config.yaml
n_layer: 12
d_model: 192
n_head: 3
n_kv_head: 3
head_dim: 64
d_mlp: 512
vocab_size: 4096
activation: "swiglu"
norm: "rmsnorm"
norm_place: "pre"
norm_eps: 1e-05
positions: "rope"
rope_base: 441000.0
rope_fraction: 0.25
qk_norm: false
attn_scale: 0.125
bias: "none"
tie_embeddings: false
parallel_block: false
init: "uniform"
init_std_qkv: 0.0325
init_std_o: 0.0
init_std_up: 0.0325
init_std_down: 0.0
optimizer: "muon_variant"
lr: 0.0121
beta1: 0.95
weight_decay: 0.016
lr_head: 0.0102
grad_clip: 1.0
warmup_steps: 200
schedule: "wsd"
decay_fraction: 1.0
decay_shape: "linear"
final_lr_fraction: 0.05
batch_tokens: 131072
seq_len: 768
doc_mask: true
train_tokens: 434400000
steps: 3315
dataset: "wikipedia_en"
Each number is 128 + 24 x the weight over its row's rms, rounded and kept within 0 to 255. Layers, rows and columns count from 0. Numbers have three digits each. The size before them is the row's rms in percent of the matrix's.

# layer 5 attention key, 192x192, rms 0.116, rows 104-127, columns 0-95
102:108137098125114131157136110157105188112093138081113134110108132172159137125076148132155121141099136139162145152145151152171085134085139110116109142147112103139136160099183090116141153155115138162132129128127093093137043132109127146098130113138155124131132125078136105145126113088136114139
108:140112114138100148121158082087118154093096146193117129114152143125128107148121114096108144110141171109093076114113144127172173132134109155094141129134112155109103106137136145112124131132124117104181108140117108118121167131126144127113127121130151091143135172101114120113096147169136115124
110:110171146116113108089170120154129108145075138047137149147155128160080094091112150118145127136134091138125122101158097081127107112150135127138104123127110121134092134141136130164124139163126104153120085105144132136133162087145095109132134144149163124123149107135156132120141106116153120107
105:176103137109140094114148115158145080152129136136134173138115089109122140102152073105145111158118169129177128113183076111138147118171141159151186102125113103131178102134147143128144129104100109138101144150089132129136124138129092105150144118124138115129126147135162079117091119079121164074
111:110078142125174147118113133143093120112089150144112100097156118092175126153101098124118175159101130181160119129137124117131100087122159130134108192111145139118121144131149113165127106139099104130103153130164114134170129147111112123108089111120110123132182141110116143127115153135156151162
105:106101143130140158125114122166115148140165133141119122116155165178095134107100135154092149099120101154135155117106131082161159112116085064098144148114144106103116130155131144144081155097125155121128087134134155118133118143131117117136152130123165134158102062146141149100117119133104106170
108:105157058093153105123137117109097094139124125140140148126128137100134136163100162087070128171163189127120093147129150129119129111087103109150115150154137153116107139115117137171136132136118131131141118148124122156113130156123132101114124093117118105101108127144138081070112127099143139158
115:120156109131160135142133117120129151142101133087130125138097118154112172166097166066156119143127143146137132133122101107128154121134192141138145129127118145112136144164094143141118106165114088123133119157125146149153122153122116063135121156091118162131149112161103160094139141145143132114
105:144151142110100132141120144112149115128109150092168071156127126133184132142087137142138121095101140075134080166144140137129149141116120115154124082123138116101137129107129142171117124096123112124119145115142107150149174137152141170124140125135123153108074124122104115192138160108092153129
106:108121137117091135139133152152097142117131123155105098119096121118090112120106139104093126126176171108148171127101135106107130143112165132086111156186131139141172103118093149126143110086115126100130150184154164170112123149132138101148155128118094175145150173142133116155113122104088099139
105:139136109112131119098133119129165150127128103155153152116138089167099127099095123142156155157120125130103139137128131132128126124103110167147123091123094110117155127095154095137125101104145098149118152100141118135149081121145107110117084137145159112104113091107074098147114155116154094158
109:107114124161144149134148122128113123142104082136134145103145158135102095193114142113097159120119101129123115118140151120120124169105122130086099165136103126093111118129192059099125110140151136127137122128121152154118130089117094099138085123066078113137133096147082156173153165118180113098
112:101149136103120139122068140116071115125096105151137100179119116133136090126125132100146150128084096139123136101121136088082119141168084142152123113151135125092140112126108129117154132133126120141132136110145103148138124123091154138124099165157107146131119122127176095133098093123198154117
102:133084126122125071118143130098101117153128130126142127156148112175172100089158169133138156133121094109115144124117118139134150123109135131092121124150125097130099122158118145125124124136157105145148138127119168121105147130155126138110088094128098170130176129153133149093144137083141130125
098:091174122099139152129133083107140161096191097117149143077100134157121137094121116110130123084096119137170139118146131128140091128137125148156186107141142093139131122083119119157142099114157111145166127095107122133159156129124108141154079110088093157124153088150118180138098168143125095124
109:172144112118108140118089129144150100116139129123111164126140133139086123171092123109102099127165115145134179124122136137088132139104129091154158091144126115134129141146138127111160143112150125180123089168158130102107159089142077158148111121147095143126159138136134141155121145100109141128
112:140127122127168139126152103089137106124106159130085099092116135104080099095137113128120144135080095142143147124081177117107119156157155116109138150149115126130114151124143134114176156099127142126145126114108111141151091128131122164141115119164097113141137123087152119146115143156164170101
103:108164148102070134134147159141140120171104151111112088112138136127097121132109112096131134136112173124117109120113126158150121144142129149156153116113105128104158138165110159108142159113095138153117192091117102096099140117122125183107108128137116148093093147147138120135093120089137090083
099:144131158155099133158101105097095145113125128123125159125151152138134098106114072106159167136127092092129147140117103088146160106176110117153144108139125123113138109152128105198072148155149162113111157135133123163186097129144099137111161149151142133138158115115113103126115135111146135110
101:146101153100112129161090124113165106140124131093179101136118089159112120122124082139172127150129083128113148108143134127128139144128099140117140142132122107113111130145117194147161132088126134120105072112152154152136157110107107150133151155135128102117107128140122090074159085152155118116
113:131128166113155148139143163128059143098130113151144134166091091113128122175138133098141106141133154079117135178100144180175091096129134113115122118127121122133099146106108108133150128095082130150138106110118091151161153128154111108135131143091111141102111112120112100118112104142107167149
102:083156131102121118121091147108156113140069132150160114169105164175163089138118131133152120153119160105101147112146157135103139153122110124161133128129166152143118117094133111128117131134088083112155136143127148148120108139092168160144167140177103153111114135125102163169134114128109100129
099:126134140114150157136157131105129120126099118136119143163104128171127131131109111106111144170170122106131116157114101141132091151129155101110152101124126100122175159099113146086109128143149161108165108074116151089130139141137160165147148134134111126133152129114115112126158132169103091097
106:088116129148136115148147123147135120110145148106142157118115144137096131165133158146111094148141119095127105128094089116129127142150139154108128169072142119100142128129137138106144167134117098118160096140133082137133170149130150141072125133152181131118150084133100143132128148141129125103
# layer 5 attention query, 192x192, rms 0.114, rows 105-127, columns 0-95
105:129103140118104120161146106143143127114139107101141145110135111142100142122106191139127152141140116128132129138108119158092057125099159140139124106109153152114145142109104111185142107120123103171069142125094107157118093117193133172124119139135126129110169113083093129129147130127133124140
109:144116120196144159111073113137147187068129148156119088117141108146101156147149094104115116149099126108145138188128131168116117155144130121144086129111083127165117097087138101086153111130140139105144145087111133132123130124141137090175129088112142111095107092111115111120100094120116162133
102:127129145124137108105166152114121100110117127103178148156123120120097125116132144165125104099132138081117127136124193141169117095099144132117103088143101141167117137159118089103142174155123136153141116146150166134146174105103168155128131115127133205107118147120155107125168132137094146144
115:125120140105163118155131141111127120144122148123107115073110156107115097118133159113084103106121109103146148127143101108162126160136096124138067133129115128079121153166129123137102131125119125110122160105142187103121138135115117141147173152145087106135147131174142136164167181110137179093
105:101126112097198121132108128142128161091116129152136165132093097072157135092122143139122125164128162142135196130116133102108105116184141166096104111120154141144136102101082097139162101139121130145108139164117130142093125115098105127170136127142124117087151159121095100158134130120156103124
110:151124122130069116131143171134136124133093125139138093140128131135169114107132130128120093136112138153183138124094111119134082142149182117134115112119161111129158171164167126075143132118159102132154116129116172130123099126125136132132120129179115141158124110110109143172154148174107095123
114:112104104145123120135118148141100118117107124113139090124104109069144148088129104159128159105122165150120127138147134126140125129129093154086125164107163099157093130095131138115129148145088128085096129080133109132118149092139180131152146107086142100104135157112156139112162099103125121132
109:160090094105098110173116157103101103121156089176112154136096141117090120113128092120149140109130138152069124125132123124143147158070101136114105136099130168100122140172108136159156157120184169135134144101137160133087148164164125123099129136141102112133130152112128114121117172133117122098
113:149136163170132135136074127167127106138132120170162156150143171162153140108105067092147133109116161144167147136116138142164113119159127125143147167092128138161164142129143152143171110147103115143077133160116121124088109135123127104139143095139103128119139135147135152090096125150114107111
104:091106124152163139146123145115159150116112124098122128119147131099154114092119103106101129104152111127137096128120115102104165130174116145170136154170140105147108124156119125130141102161129149132158117145092111139123121097106125118127154081161105088127140162123143132152142130135129113152
111:139142102136168137150137128095158121095073107157104088117170076128132116076156133125106119113120164123128090149117070138097172135141101147147136130109111099135144129106084134158094137127135110078129105096112127126142123115128144130109124157103145098121166104151122148118146121084164146085
109:157137150127112085125149148127158148143133127114149097135123148106112116116102154134107154118089159178134127088040133189098180136107168144138143119130122098126129095185118093147075115128149082120169150118108125126093127133099107129122152101125135149146099131108126163114099098136147134126
104:125146143115153126142106141108115144118102116140117110157095122087150174170136130122101100157123121114167118124131109127117144103132082138144122138126121133128138139143101088139139094139097104153118102110180160135138118151138165116121101086174147122167116136108139121084143153133132088110
100:126131158124085102163108123137117089146097124140110132135138142097149099161111097139120158141162154167071156170080106150107167115140129121078086111114086164102126140111136165105087172094119148099157108151142130138141081099121103138170146129167145131138126167154111089117152102141136130135
118:143116173159104122141115166128174144119169126145124090117162118099127130109138150156127156101106164153144150162124153135151093132164123165101090131124113127110146110110112115114115113076145121118137116154149118150169113116149109122093148140152142096139136175121087109063143128129127129111
112:091137164114092118176095130158080109127155143145137130151159134113159123125162139121141124180105136096112086135142080160128099124143138199118121123152158147111091121160138154160112107139105091155171157130125172120100121101129132133148135159097175125131111105146112137132108123115105142149
107:145125158132122143127139139118133134076115097138133134140104148122158152146125133125186119084119146179110133117170121064133121148107138164145131142102163152102117140098115123108119186104120151112146112196113107125114070140117151170123125122143144104160157125132156140154106131079093122165
105:107103120131108155136154140140141149130101106142121105095135110134152102160129149141140115107136140107148160131144106100144156116111108120085149146105070119112179097148129114110146100139157154143147171136154156121141137118110120115136093107065147160176150139151125121112124140116146131126
108:159150096123141163107139141136111099134149138171118161143169159105125108126102194115110127113132091150109106164109084113157097146121126116107160151125141136104156147104142096147086158143166136112091104165090115126133146131125127159130166127143122142109127187124122121090149094096168149179
112:141109100099122169148090110164134143143133169115100137097149136098122141121151105159118110154122127135135147095105122117130125097156153111163124126133133111152078117120137130125148126126139128137149140096106120159082091144053163133066095158133141155121093149095114142152125144109147138108
101:113077098085141122104100149142150125122158131141156117151100130099141117154142133146132148122172141151137164129099111149133083116119135106129124148142128128103114156151122139131130111114143141105150138125116138098086108156171104161132101108125062061150134110160145127090085128129140158175
100:151152172108066121174082111126084084119136175185179115159096132119129141150114140168116143127151142142141085105118166144102154138143119099110148142109159161139116139103126171138143155133090138115154167093133140168122146123174134120069110125152163157128071139136087127161158075158104121127
104:145096111099082128107152112146120137092089113124133117107126129139155183115100138103123131151123125136161146076197127167049126078121174112114161081139149142160109093099143129108142114112138093144144135108177150102156106141154082137152118117159137098156103147076134120109119078080145158129
# layer 5 attention value, 192x192, rms 0.122, rows 64-74, columns 0-95
096:123108086183089083091123110095166157101119100108103113087134099119118105172128111126116131121146131141135117130114123144141163129118139103137140102122134117176116109127152138155118142164128098126111144148163126134145119134117103111117166112117095137127132177082107148138143114113183124086
100:134147164156138097129092143142119159121136125158138092108145126078116148155109132112122175115081132132090151128160141116139122136141097168092102137082124154098118139111148106096082158104133166101139132134134143174102126127123131128134134100178186142086166102097130112135116158108135107137
102:081129096157136104153088085081141119098128127075099109155134137099119111121137172136120147157119094122139087117106092136124101148111114166099138130118089173136105115131113138131104148128161125103143124105126109100174141125155137114123129074106163079121120132137149118115138154093141158125
090:092144107118056174110105101136118154111133111153107101138120085153076148132109103117126126125092124126089181118129163091115081110133169130132109115114137116106112143115130075137101118173123098136137098149124119124115103087125086122174133193119111115080126119102160111134097141173109145148
088:152097077133144079070124093141178138127141138092154107174158115109137140164124155113141116139124103144099117151160140125151117115110124114108131112121120153105106162136083083098141128108129102095147163114133115126118164162136126193112097129147119073145112156168147140086110136153096135159
089:127091126135161105123115119142120120092142137117121115104148119150130163111143131148145156112127085141110125088119116169126105098086128121165118143159151097135151122157121128115137149148135104095104100140099121104173096110110108121138124105058150133149114159156124070142147159092113156119
092:133169138128089162099168088107103116125101114139163147157122106172171124137095168145140132133157126145106126119138139150091151132119136101151114136084110144141142145134121151152143126148115104114126167162110103169142117085137094119065146120091123156136141119131163180163131130096094124138
084:128118098094125120125123106123114137124122089142132140087139090130128151101101136155099127077153133145127117102139170097108138125089100157104110148097078163097115144148129141127141130131109113087113158143134147121089121150123100114110131157128132117164163123119111135158147167111124131137
095:119120160138146170154127121098140112141112113159108186145117126135143160145110098105139120122116106106137116081092144152116168103100170145123100145103135158137130133081144147103124119127126140101089136128150136126077121148153143167123160135119097148111139171102182063133121156186097133147
105:149136152134137109125123127133122134096104171099135107112142139140116101168118119115168143135140151099121111103092114156168146108162134095165099127158168134166132150152186086127134180094145120131116207142111147151130126151121155103108107098137183067098104117160145120137130143162152124138
092:108128140126149140158132105171132173129141109119113113132108117084151176112124120140136158124116058133138109100158062126132150148136130109148140109144129143119195116111091090092187155148105116133142093122118142148137174134148150137121134108108124120116134125104170100114122156141156101148
# layer 5 attention output (transposed), 192x192, rms 0.11, rows 64-73, columns 0-95
092:103106104137165084154083110108123166118096133075082115084113132116147122124110114114094136167104122146118130112162122114126137146083142112112145145114104142125159110105160167137131088117097160093066151088175143121094129098141099155134090127111110098107125141106124083134115134129151112165
093:174117138138092097143169149145143183167116085121113070129137100122150139116084159115158111161131145121121126116147098104129126121140125163098142135096146138077103139096114112119130174096145131112167067152114137164133161132143174112146119137142183168133115129140140130128135113118153156122
099:104082129153150150132122113102133140108100142063121147144131113144122114102159091105155123124078098136167102123141119101144170137079128187105133148148099144068127109152132106111153089120102152105156115144145113108122125096112156144125110111098135079158137152126121152127170129105115123116
086:106111068113106111144133110151159149135114136106160148102154109142121169132110146121129107135128139158132124139126125102087121122154150090169111108129110133159121130105118042152144095134139103128162144165138079135109100115130111093130167160139151117082144143122130118160128083155167127136
092:149091071167187132105163136121140122106111155155125120158153091126119113112123164099147141163142123116116130151143144135088147106111126109125106111131173131140086171117127121162165104162125144117123137126130107132096191125162133157163091145147117080107136150128139100118143143127154141125
087:149130101105116125112101105102121069144113131158128097119119139149114139096133101153148135125067147128160138096161154170162153121101123154145116130140131118139123101178122132135128123123162104154105137169135116145188132134124087147132122108122112118103110130114140089137176113080101147141
088:089150109154129103128138152105152094104115094152129103108075142192127132135148160162147159149135141097114090101133134118124140122163132143136130077108144138121175099124173160109118100110102132176102127155170127110127147097151145133120119132165141146129172154133110099136157132112135118130
085:086160131125141131169127116086145140107111183131139062149162123093082160134145135171098122170146132100059071108126106103111197138124115130113143134115122140115106123113160158134108123127146125095147126134153087166104117150157143145104088156141164126151144169126122174115156111110189133148
090:127137138141134158150101118111089118118102162084150153160131145145141155126117125140132116107144099156151112090106177148156195146116145107169141118118168137138127147084068118119126156114101175124166140109102139186118196100135130116101149136176169105155116146102111140106120135132131152106
097:143128141140113149135099130088143112133094097156122095121173126159107103117121139111182133137132160123106152162125102111127174189156150107190116134136169140171155153146134131096147137091116142094118171124136137142133149122149142121147073153140077140113094106129165132144153128150136094136